python train.py --head_dim=128 --vocab_size=2421 --norm="rmsnorm" --norm_eps=1e-05 --qk_norm=false --bias="none" --parallel_block=false --init_std_qkv=0.0213 --init_std_up=0.0213 --init_mimetic=0.5 --optimizer="soap_variant" --weight_decay=0.0 --schedule="wsd" --final_lr_fraction=0.05 --doc_mask=true
Each number is 500 + 25 x the weight over the matrix's rms, rounded and kept within 0 to 999. Layers, rows and columns count from 0. Numbers have three digits each.

# layer 3 MLP up, 512x384, rms 0.176, rows 445-511, columns 128-191
535446505480492463477473529482519496473519535493488501486511499480544519505479539478469506477546489513517534484505489471501502484539460515513504519536486460496460474489516530456433449501484470
513512514494492535516522507496484486485541490553488509459515489487522477474519506466489463504507485478463474492512543517525461483478500486466466447537509473501499528501506520459510495538498499
480496545460532505502496482515463535508544497479474519499507508514464505534495494459500518485506458504465479504525502506473530485483506516464524516474512497475489484480453457539492494524492480
482544495488483497505519471471460514504474518494478507485536482505482516466524518524506498490472512516509508515531505486465520525468470534539502482484468517507481522529505483463541482481468462
467486502562481470476457488549491544528531492537453527530524528488530474521536481478531502526520518538488490474469508447470526529489517438504475498485527519551494499509545503544497540486544498
526502491500520486509450543498504486507506528478499478510486494482482492470445492468473505463483515491496515552482497482474550530552513519458513552503481543497540481564500487503476457506504503
498532509489522495489514481513517504479493508488485528491508500478452499522435527551515481530508490479486436491504493460491465511530483524553470485488459494516550519495542497550541514453484474
534494509496499522505472555506459497498470477461534515494526498464474463558479513505485507489527484500436513491514500503492497506492500482554493509487527478528512493509535520478532511515492494
519493503510482475486482490524497502438479536486508531518473518503514539524501502514486490497505503531476471533475519512478485506496475513500500527501522484493473504474478484457536492531497508
495522512525502521461493538498471485514509479509463478511510481481487512541515473490445485506501519490504467477478497505479473490499524470542495481512485517476476520472476494490516496505518479
471538488459513533495469507484522487497463535460490514520488475463514530508464513490466475529499539506511508534511532477501512497547507516488509470461513519496494493534507504532536479502494461
513519458540467479530514491487467441464520542467476495506522475486490507510501543484508508514468468477496511503499465450516465490476552545508526498540541494484485490517511501482473505516487504
470539472531483531474435498514472489527531489526478502501507485456512488525547465508510514508491514525561505492425527503482534514501517484476516482529486516496505515539506506478509469545508491
485501532534495465481493501528471506494518499503498484556495496495492491537482520532496504428448514498501498486531504468478499512472531504504509482520492495515491485508501472516500502473469515
497526536488467515508483506515494526522537472484501528501566495499513526496473485518535495515522445493484493502495466520502524476487472525533468484480534504556507499490516502515498513496434488
519455509509470469472528503480490486486571545496529463482478545508507521456444518469477479482460501451501458531493475500537501489514494543470513548496529567515480494561524488508486464513505499
481505467525519466517497536497556518547477541447487483488441528471441540492531551486526491533486527501519480497508549508461534559548479478487495508457426493509466523486524485499494498473521514
473480489490471491518529514524500529469495509480447524520512502499543542529524527462492518486509501542515529544521499502523496477494477563482499498499475471454491489499481521520507500529481493
485483481470500481489488510472489495518503492527521493476479512559478508498532529509469482459530533495489503511495511473532502479481530509488450483492511520522470486485514532492502486484521547
504497474549490540476510529513497496464509518495467492459476502557487500479510503518475463545497503546512515528480513489472484463532469483521487510515502507514503476509549481537542500495494536
517517488501483500486464519488483464474561478508490472482503482477487469495482472516507504480552513474528528551454437460508482492458531517465489485491481494502481492531461572463473490503504508
499483548499492490485488459550511518485497471512541511488472463501476487521538520468500499538498466531462512521465544551545462545533475517477550466506492498491506524528497492502460546467522463
522505469518501512549558500467495526536519557530484496508495532476476478484494499461537480480520497512546507516517556489515499507483470471502502510474496507531496520500502483516535472496496501
490490483469506465537457512526511494492518502485486534478497508509476561495504506495501500468520490553507550494503542522509519512494498472497519456496519511471506519519511513483496480517446487
515528506525503493465498456519498510481496535509526478488532499528458459508527459476474515485506487513559495493490494478490511500497455520479506508491535486517492489475494453523505484473510473
501485464496524450504509513517500481496519498477504524463458510517496539500476504535550456512521492484469487525507484516465456459471508521479508500472526533554528469513519495486489505511506479
492526518493522481512489515497480535557494513505513532472497472537510482531469484493490571495513538531505486544515461513478512481519515508489521492442524475516506468469495538478500505519505465
501478495474472542502524484514489428532485511482483543528519528503526466490520478524487464496499484482498537485529503468497498527438499533541464542534519466494504480507431516486515477497463490
479492502500529492513494499491513517504497486458506509504480492552460501533507455455470493474532479463482506526530489490451477480467541449487548544516498477528483464469512497480542492538489486
462487505492463428554473501525486484524484491542499502495483512480503528498468493470476528479491520475522520488492499491485487523479446478514478520501509516498482477462490529518480464501493484
517479504544535488491492492501453485508498449496473521451504503521478486467522478492492571519494477471514491511535532550470510523513546502504551479541501501555477477484501531543517485509459501
539481494489496498504443516500493507521481516519497513511506557507526547484512484470496458505536558484512493511525433472480538511492535529525450500540474503513559541503505448518518444493542504
486507500476534537487507499502506549490496517496498550476480507527516489477508502457485482459511516502516507523505499507515543525491451459489518498505508482491480476472466487461534529476488525
496476474460508471482522485503504539541502497487531521516486478484482502506473535487465473546504479492496479465480494545464500481492457471528516488514535466479495500486495517510472483456512524
478460498488497476501522520505483477526498491522507493480520482494542441537498478468512483466490524537499475488442521491536506495474551502512517478487529515506439516491451524488565506506507540
479511490485521531466573497479527540525519470501530472537521520496496496528558500526520502475507534535485471489471497506479499565471523533517536524481536471505523514481485515507506510510467489
522482488499520491503518488498494504525528514495524474512470473521493495511482480436478506484464503513503491481482518474544508515538526513501485482478511502447507524477501469481495519496505514
459467481465515510500526493483537461489517522482491459482518485485513552530452451489512466527494519522478490533469492485476452522523490479505489456525495524498463464478544546521476546474473483
503502508489524518496524503512497496492525470526519499474508512491487509514530467549536489506484509529497530524479469502536493483504535505506530508523508504490505494511498519476509494510489476
441495523536494500500486533503498488520529442471518510489480510511505498557496455487524473515511507481578520543479488497494491495519497457525531517502464446533466475540511482476505520475532501
472443507468493486515500488475500489502497535531483455519504496454540497450462538488484488527526521515547461508513471549489514461479448514575493481484479471528538477498498476490477516455502525
548507505500546525502500478506530517452514533460455506519503498509500508467542462525523474510504479499513528489452505482488476491510533466475477533533504490489510500494482545475500512521547493
498509479467520514513549498474478498498548503501553536492552503500493516506507482495514495537468503531495474539489482475485474508516553458541489509468459479497475495521487473502519486476498505
479479499502501537479506564510541469541531489513509485514506521487478527467542440515525543495466454497469512535476519467503461502546479475556488476547498488494523481537532515475495509508515486
478496477525542488519495533508518487462473465501457540448467486478491453523480498498498478516507543533491505536512477453510509521534457482502459496493487501540491488483530481472509487484490478
507515505573521510487520464523516559526521487524528477482469562462498512519481477523456508463543496486536491493524529522492476537538509496464534533506499455479477508506466539538470485489545468
480509470507516522482491523531514533505509494471490502512498513497529510520536515457505517492524474492479523500490510504495478484487508512521502477477544476478468517533519502507486538502494484
527495536482478450517542488573507474518483489524483536539540501523482472471483528499527559481506541536519524514508485515455533497515541477458511488537482471505473521520484539479509525527504467
436503470482487471512517521499482464485488524533502510464541503542484541545520486499498514523473539508503512464516493517498475507508516513489481538480517453515484506476519495562489486508506489
495462512497494526465498467517525525473499471523494529535465509489540484540452507486517502526498528459498491549499557505510495521502517494443487481506536496493487496549525543446469478495496520
505494528482502529453496484477502470487525542460496485455508496520481505485475522483495496484539545526456533493507521524467484530534462488476546548521551512517483461497464531473482484526496506
473462531523483478486477524522517479516450526468514487521527519504494539508524479465517516491515499469478492469522521473505499482487543505511454451515504531491504501491504506506520536516499527
479510493471488522528517496544469467516503546561536479515493525485498448489502507488509457500479509515562487486518513516537480479508513499516486556489507515493488492435486486516489495494446524
505523479496507466473479512500486541468495531514497509479524472508534479492546487491518524522476518464481499477467469473536532488498486485493498496505494502519511485504523523480461511515554516
489490509572464460498471480499493512538521451472504517529476475502511517507463496519499471503518518450477458490452500475527491478481504477469479475483469512513509481501501502508490484485515463
524455491526505490480506443498475458503476522512508530516515495497473509468494548509485510479508524488475467529472532476528491597484512496470529534529542485497490513486517515492494516526544475
466500460486532544482517481494493489528447536482464479463546531462565474502535539508483482536524485507470478472476534516463484490476482480444487535477466509506507513479528518470497488552454527
522447484512466514475497453485467567491460474537537503481479513437512466476510448508546518538502469488498559514460516528471517478515518490491478489529482495508464508492528509465492501521486543
511472438479473521492542490547484477481481466502485513508516506455496512469499472510482473466541498531453464506471532506466465490484491504449496540529526520509451474476509516556499529491518462
541470511493531462466495474485471491562485499525531480477496496425508495489476485461467512516510462501489546516462513480496491454466484497527548529503491428525466478497448505447516505503508483
479506521504511539492451486520506526495517455502528528470470516507474481535495501484478480531498521479504509540519493473494492455487526521479518501506495483533527442492505470530511518510528492
491558529508487532511510440538514540519495466523485498501496498491447517545523491513483505467474483507482482452527519505505491503487479538514476513474515479462513552495452466460463501529474491
506502490488501546508527490482510535480531507503476445492461511532490503515500471502497470523490537524494489517522477518529465483519485493533529498531500537481460549509452513485508521549490518
474509494483490536464488466493500483492522531438481513463506509498483467478517456540514526523436450515505498533490506474524510476471522499501483481509523495523483515523509479539526497509527455
482589515494501497484495516470504544502469528553501519495520505494515538470469489487494501477540494474513478510523489497548523478527555490522483532459539477538452462502460503520544509482492482
547462538489503480482497540504482475543497509520473485512488486472526472486509502463490564525488477505498486507495487476511476480494495522483520504508534457528490532465495458531465483503496507
557473496492493470520509487490484500488497477493446505454471478468505529476532544528492502467506525528464495478499492484519483535522545457487474482503501505548484498492481516506481500508544524